python train.py --n_layer=17 --d_model=64 --n_head=2 --n_kv_head=2 --head_dim=32 --d_mlp=256 --vocab_size=2048 --activation="gelu" --norm="layernorm" --norm_place="pre" --norm_eps=1e-05 --positions="rope" --rope_base=10000.0 --rope_fraction=0.25 --qk_norm=true --attn_scale=0.177 --bias="all" --tie_embeddings=false --parallel_block=true --init="uniform" --init_std_qkv=0.062 --init_std_o=0.0 --init_std_up=0.062 --init_std_down=0.0 --optimizer="soap_variant" --lr=0.00911 --beta1=0.95 --beta2=0.99 --weight_decay=0.0 --lr_head=0.0101 --warmup_steps=117 --schedule="wsd" --decay_fraction=0.686 --decay_shape="linear" --final_lr_fraction=0.0 --batch_tokens=[16384, 32768, 49152] --seq_len=512 --doc_mask=false --z_loss=1e-05 --train_tokens=141400000 --steps=4790 --dataset="wikipedia_en"
Each number is 128 + 24 x the weight over its row's rms, rounded and kept within 0 to 255. Layers, rows and columns count from 0. The size above them is the row's rms in percent of the matrix's.

# layer 2 attention query, 64x64, rms 0.569, rows 52-63, columns 0-31
size [ 95  95 124  85 108  89  95  86  93  79  89  96]
[[104 130 109 104 146 118 149  90 131 103 119  87 140 139 125 106 163  98 135 152 105 168  87 132 100  72 178 140 159 133 113 128]
 [127 165 121  92 157 106 153 110 106 115 161 150 109 133  71 146 125 120 128 140 120  92 104  79 125 127 115 138 156 106 110 148]
 [123 134 112 115 124 100 125  65 135 148 163 106 137 124  89 131 140 118 167 112 138 165 155 139 153 145 150 114 124  93 166 120]
 [137 181 107 102 153 131 152 146 128 107 139 143 118  91 144 158 173 133 159 162 155  77 101 103 124 101 127 128 110 136 141 144]
 [121 139 123 160 145 132 138 125 129 139 105  89 132 108 137 127  99 124  79 113 163 177 120 152 148 131 165 170 141 116 168 175]
 [168  92 142 134 126 103 122 123 136 114 101 178 149 139 181 130 147 124 167 135 148 120 118 159 112  76 106 108 123 148 118 148]
 [198 125 156 139 155 159 136 156 130 166 110 140  99 147 113  80  99 124 148 119 154  99 150 128 110 130 144 135 137 143 110 167]
 [ 81 155 143 161 125 111 118 151 132 120 134 146 108 116 191 144 129 103 140 130 121 133 132 120  99 140 113 123 167 140  91 148]
 [153 175 156 147  98 148 140 157 115 111 123 115 136 128 155 161 141 156  75 149 117 135  98 147 106 141 144 143 141 114  99 121]
 [128 174 108 112 134 165 150  86 132 113 144 114 121 145 107 176 135 113 170 140  82 112 108 119 104 141 138  93 122 126 106 129]
 [127 122 114 116 194 141  97 163 129 123 118 159 137 147 179 156 130 110 148 132 147 124 126 133 119  89 150 139 116 110 110 155]
 [139 163 115 145 159 123 128 138  85 156 127 172 119 101  93 152 102 158 157 134 129 144 144 100  95 122 112  67 127 126 115 135]]
# layer 2 attention key, 64x64, rms 0.548, rows 52-63, columns 0-31
size [ 95 112  97 119 107 117 117  94 123  86 100 101]
[[156 142 130 101 139 140 101 171  65 132 120 122 141 122 140 152  85 129  97 114 135 112 112 113 161 117  96 111 126 142 110 117]
 [122  95 113 127 126 106 136 127 110 119 110 124 186 142 141 142 134 127 112 127 151 128 134 127 138 161 112 122 136 159 203 100]
 [124 122  97 139 127 164 147 133 139 137 135 117  90 131 162 104 150 120 112  95 175 161 109 121 170 107 134  87 105 119 112  90]
 [143 102 102 137 159 108 121 131 120 153 122 148  89  74 143  86 144 128 103 135  85 152 111 129 120 142 110 100  86 107  95 112]
 [125 108 170 136 157 164 148 102 130 129 120 153 110 105 127 146 126  92 147 139 123 116 160  96 137 118 126 103 194  83 131  84]
 [119  97 107 126 170 142 159 121 148 130 142 136 131 126 163 154 103 155 140  94 121 122 121 145  90  84 149 133 121 111 136  92]
 [128 153 127 130 115 127 155 146 108 119 141 131 105 144  95 131 168 168 112 131  94 103  92 116 155  98 144  63 128 141 119 126]
 [134 161 155 150 135 104  60 125 129 149 110 132 122 185  98 132 123 161 116 141 107 103 116 151 100 134 141 121 133 124 141 157]
 [115 123  74 158 137 113 133 124  86 143 133  98  86 117  73  94 107  96 130 139 133 151 144 130 129 137 150  96  92  98 161  97]
 [120 119 138 151  79 154 126 105 144 127 113 138 173  92 146 160 128 125 106 151 117 126 101 123 130 136 173  83 102 146 157 117]
 [139 105  86  92 124 142 135 151 139 132 139 174 123 100 125  71 141 157 159  71 108 127 100 158  94 143 145  81 126 127 142  94]
 [120 121 131 126 124 119 141 147 145 168 146 128 178 106 114 101 113 109 126 151  86 147 117 160 100 132 124 141  98 147  95 150]]
# layer 2 attention value, 64x64, rms 0.375, rows 32-63, columns 0-31
size [ 96  99 104  97 111  88  88 105  84 110 113 125 118  81  96 109  92 106  90 101  90  97 108 111 109 106 105 105 100  91  99 108]
[[117 133 138 148 121 185 127 128 118  93 174 101 133 153 114 133 128 145 112 174 162 141  95 126 139 128 181 137 144 103 121 108]
 [115 152  82 104 134 161 192 165 106 150  96 167 132 122 116 154 143 122 122 127  77  93 104 107 112 145 132 137 109 102 147 146]
 [126 134 128 128 118 171 133 134 122 131 127 149 123 136 168  91  93 127 153 120  97 108 142 100 149 187 127 126 113 131 106 150]
 [112 123 126 108 114 128 152 136 110 156 130 102 102 147 166 144 131 148 117 112 157 123 154 131 142 152 103 190 129 113 142 136]
 [160 137 164 161 133 137 136 118 114 162 141 126 133 107 149 144 113 103 125 141 133 165 178 141 117 141 154 170 195 124 136 134]
 [ 89 133 132 106 135 110 133  95 106 125 134 110 112 127 106 137  88 117 135 125  80  77 119 106 151 148 133 115 155 122  96 109]
 [150 156 113 125 110 156 121 117 116 137 115 129 128 139 136 103 135 144 111 139 171 144 151 101  84 109 140 137 156 140 155  96]
 [130 120 108 112 159 120 129 106 107 129 165 124 135 131 109 119 136 118 136 172 159 110 106 146 150 146 129 143 120 128 148 123]
 [114 170  97 171 114  91 124 151 143 115 119  90 122 110 130 122 149 103 129 125 127 146 118 159 145 147 123  91  92 111 129 143]
 [177 111 128 149  75  91 109 158 103 153 136 128 101 115 132 117  93  73 116 100 137 177 135 163 144 131 140 165 156 156 120 160]
 [108 177 134 137 102  99 151 135 109 139  89 124  97 137 144  98 116 168 131 122 137 185 133 115  97 115 142 161 113 106 157  95]
 [126  89 131 113 119 100 136 140 121 169 155 159 122 132 101 142 101 103 162 139 129 100 112 107 136 144  97 156 182 166 147 146]
 [133 126 115 103 139 121 150 153 109 182 171 124 145 140 139 140  82 132 114  82 154 101 114 100 157 178 157 136 131 102 118 129]
 [148 109 143 141 122 125 130 122 102 163 100 161 119  75  93 117 184 159  74 152 117 121 142 142 107  99 105  97 114 104 156 143]
 [ 98 112  85 114 131 121 108 127 124 131 104 195  99 129 129 116  92 125 120 103 126 117 171 112 149 119  95 153 103 147  94 154]
 [110  77 110 148 139 161 176 156 115 116  94 150 113 155 139  78 132  85 119 108 116 116  73 143 152 142 112 133 143 138 123 153]
 [147 103 115 142 138 163 112 137 103 116 141 130 130 155 129 121 126 157 162 160 150 118 109  93 127 132 147 175 114 156 173 129]
 [135 112 154 117 107 105 152  94 101 108 160 142 139 117 101 154 124 118 137  83 132 150 155 134 107 124 119 124 149 129 192 124]
 [136 138 149 135 160 149 116 107 136 137 142 144 125  55 139 111 148 148 116 125 150 136 119 101 118 129 135 141 114  99 154 166]
 [136 159 138  71 131 128 135 151 153 146 157 125 135 150  99 163 126 140 138 134  96 145  75 114 103 134 118 187 139 136  91 130]
 [103 109 165 154 112  90 169 120 170 125 148 138  93 123 109 150 162 145 138 141 108 148 142  93 111 159 170 146 154 168 157 144]
 [138 138 127 134 113 116  93 105 153 147 130 100 139 149 151 205  98  97 153 153 125 107  76 113 124 131 105 170 156 132 136  97]
 [123 129 103 140 128 135  91 167 101 132 145 132 131 116  97 102 121  94 163 109 127 120 120 163 116 177 111 124 172 161 121 115]
 [118 139 130  95 109 118 151  88 109 147 162 115 113  92 175 151 118 137 122 114 119  90 132 141 112 109 120 143 124 120  98 166]
 [140 169  94 109 155 115 185 122 136 155  77 157 110 137 115 139 139 133 115  85 130  82 115 145 152  94 124 133 100 123 153  94]
 [101 149 172 114  91  97 141  94 134  75  97 107  89 129 116  99 108 140 126 100 149  95 120 118 118  99 149 122 138 135 147 123]
 [120  84 128 114  66 120 133 115 130 145 116 154  95 117 165 174  95 121 136 147 116 135 164 119 153 135 106 129 108 139 164 123]
 [106 139 130 178 134 132 135 151 106 114 130 127 134 105  86 111  96 116 137 122 118  89 132 130 151  97 133 145 156 111 112  81]
 [118 124 123 124 138 132 147 155 114 150 111 130 106 151 103 110 127 135  99 143 177 160 105 153 159 134 111 141 142 141 132  89]
 [102 126 122  83 112 151 148 132 133 122 139 109 131 105 118 136  87 107 128 100 137 128 154 150 131 128 134  99 135 143 107 175]
 [142 165 115 165 142 102  96 117 110  93 149 135 139  78 166 133 108 136 129 125 137 201 147 146 135 137 145 119  74 132 149  89]
 [139 145 157 139 137 138 146 167 132 119 122 141  64  86 175 130 125 137 135 144 174 159 122 137 128 130 136 101 153 171 155 161]]
# layer 2 attention output (transposed), 64x64, rms 0.283, rows 32-63, columns 0-31
size [ 80  90  95  92 103 103  94  89  79 100 112 123 136  90  85 109 104 101  84 115  73  98 116 106  96  96  93 107  99  80  87 112]
[[147 131 120 116 120 101 134 144 151 149 101 134 157 110 167 146 160 123  80 153 124 126 112 134 142 133  74 124  88 146  85 138]
 [120  91 159 123 170 133  74  81 137  91 137 115 182  98 140 124 147 129 175 111 137 171 173 119 130 117 140 130 114 155 104 132]
 [144 123  99 129 164 160 146 120 111 124 168 134 140 141  83 157 159 112 144 137 125 187 115 157 132  60 132 114 137 148 106 127]
 [146 140 140 141 163 163 148  94 168 113 111  96 122 109 123 145 149  76 129 135 170 146  73 145 144 112 138 116 118 113 169 127]
 [110 114 136 142 113  93 123 145 139 117 134 141 131 141 149 125 172 155 180 145 122 110 169  98 134 133 146  96 124 152 146 133]
 [126  92 109 132 153 110  90 112 135 117  92 138 128 120 124 140 110 102  58 156 142 164  95 139 155 105 151 116  74  89 118 126]
 [105 133 112 123 128 164 136 142 117 117 153 139 130 116  84 144 121 140 170  87  85 107 160 116 109 124 118 125 138 166  94 142]
 [154 151 153 129 139 130 134 115 176  95 136 144 163 189 208 152 143 158 150 120 154 150 110  73 135 121  92 132 146 134 145 118]
 [145 122 147 143 154 119 148 111 131 137  77 132 126 141 105 102 117 120 106  87 150 152 104 160 112 101  83 134  94 112 127 136]
 [107 131  72 125 131 140  98 132 116 107 153 111 101 105 122 104 131 156 160 151 141 111  82 123 151 108 138 137 104 131 165 177]
 [133 102 139 159 103 169 135 117  96 115 125 118 112 131 146 119 108 120 134 123 144 105 119 119 142 119 108 142 113  79 100 144]
 [150 135  66 150 145 133  80  99 137 119 122 119 144 109 150 172 124 131  99 131 143 131 112 148 148  87 189 137  97 130 123 123]
 [171 121 131 176 170 109 126  85 119 101  87 114 137 127  99 137 142 126 109 162 139 165 109 187 172 120 143 119 107 116 145 125]
 [162 133 111 119 137 150 100 120 114 153 159 157 136 159 107 172 134 112 158 137 140 110 138  98 103 119 178 115 118 165  94 138]
 [119 134 136  95  98 171 132 131 149 171 147  67 129 120  95 148 123 109 137 166 136 176 122 119  78  90 127  98 118  98 130 110]
 [ 66 153 144 110  89 122 107 115 114 156 166  94 116 113  98 137 118 104 135 162 127 145 135 154  85 117 117 139 143 144 133 136]
 [132 152 141 102 111 140 113 137 105 112 153  87 128 113 133 110  99 106 144 129 121 138 147  93 131 129  86 105 166 100 119 131]
 [124 130 112 150 134  70 123 143 197 105 147 138 113 110 127 129 117 162 165 170 144 121 159 122 162 146 147  93 148 142 117 162]
 [140 190 117 172 105 125 136 173 107 103 102 118 171 158 118 137 153 114  92 119 128 145 109 187 120  87 134 117 126 125 117  97]
 [151 140  85 177 158 139 130 120 134 138 130 143 144 148 165 175 137 141 143 125 157 150 128 170 172 125 147 117 107 171 138 137]
 [130 153 109 170 125 148  90 147 149 117 142 115 175 139 156  93 102 110  89 103 117  91 108 152 153 133 138 132 167 117 124 103]
 [140 133 112 128 158 157 109 116  76 127 154 140 109 117 141 130 119 131  97 124 128 158 146 102 162  59 122 114  83  98 146 123]
 [102 139 118 110 131 154 123  64 106 145 124 136 106 149  93 157 129  69 133 150 149 145  76 119 159  89 124 174  91 137 152 135]
 [121 116 102 131 153 115  97 132 144 105  77 101 123 175 119 131 133 123  59  88 107 150 110 153 130 138 103 156  93 103 136 128]
 [146  93 139 117 109 177 126 123 131 102 166 115 109 142 125 105  90 138 145  99 153 162 135  83 122 153 137 114 122 114 147 102]
 [101 110 127 146 130 154 120 183 137 117 147 136 100  98 162 106 109 142 114 109  90 109 114 152  99 111 102 157 146 113  85 146]
 [151 111 105 110 132 166 116 138 130 115 158 112 133 103  66  93 120 126 129 124 114 104 135  99 117 125 161 109 158 117 120 157]
 [118 112 143  94 104 135 137 163 140 163 160 118 100 172 132 120 126 105 146 139 142 144 135 106 102 171 109 148 171 137 140 129]
 [ 93 142 125 119  97 126 122 105 128 152 130 128 109 139  82 106 131 127 171 146 124 100 146  95 104 157 128 113 105 170 138 150]
 [ 99 105 118 152  86  97 121 151 131 150 110 136 101 107  89 136 121  98  88 117 116 134 107 138 116 142 138 137 167 120 142 121]
 [139 139 158 122 127 140 160 146 151 125 107 117 168 153 115  42 157 197 159 116 109  85 126 109 135  99 100 113 136 103 142 156]
 [ 95 142 135 171  91 141 133 164 154 144 144 124 124 134 116  81 116 132 168 126 124 101 155  74 118 170 111 158 148 132 112 143]]
# layer 2 MLP up, 256x64, rms 0.569, rows 0-2, columns 0-31
size [ 95 109  99]
[[142 117 130  93  67 142 138 140 120 141  98 136 116 138 116 147 104 159  88 167 137 169  86 155  79 105 146 144 138 127 125 150]
 [134 105 145  99 144 112 134 135  89 108 100 142 131 129 141 134 100 154 114 126 130 105 137 139 111 131  88 122 105  95 107 122]
 [ 84 114 107 151 119 112 130 106 137  68 160 140 120 150 108 125 150 113 104 119 142 178  95 128 136 160 104 185  93 133 136 134]]
# layer 2 MLP down (transposed), 256x64, rms 0.53, rows 0-1, columns 0-31
size [102  92]
[[143 114 112 117 125 123 141 130 144 157 160 142 150 127 132 131  98 114  93 140 128 120  89 108 119  72 123  93 106 165 139 144]
 [131 103  98 169  88  93 101 110 145 137 113 122 150  95  88 100 157 118 143  76 175 152 132 102 109 106 148 123 141 142 118 119]]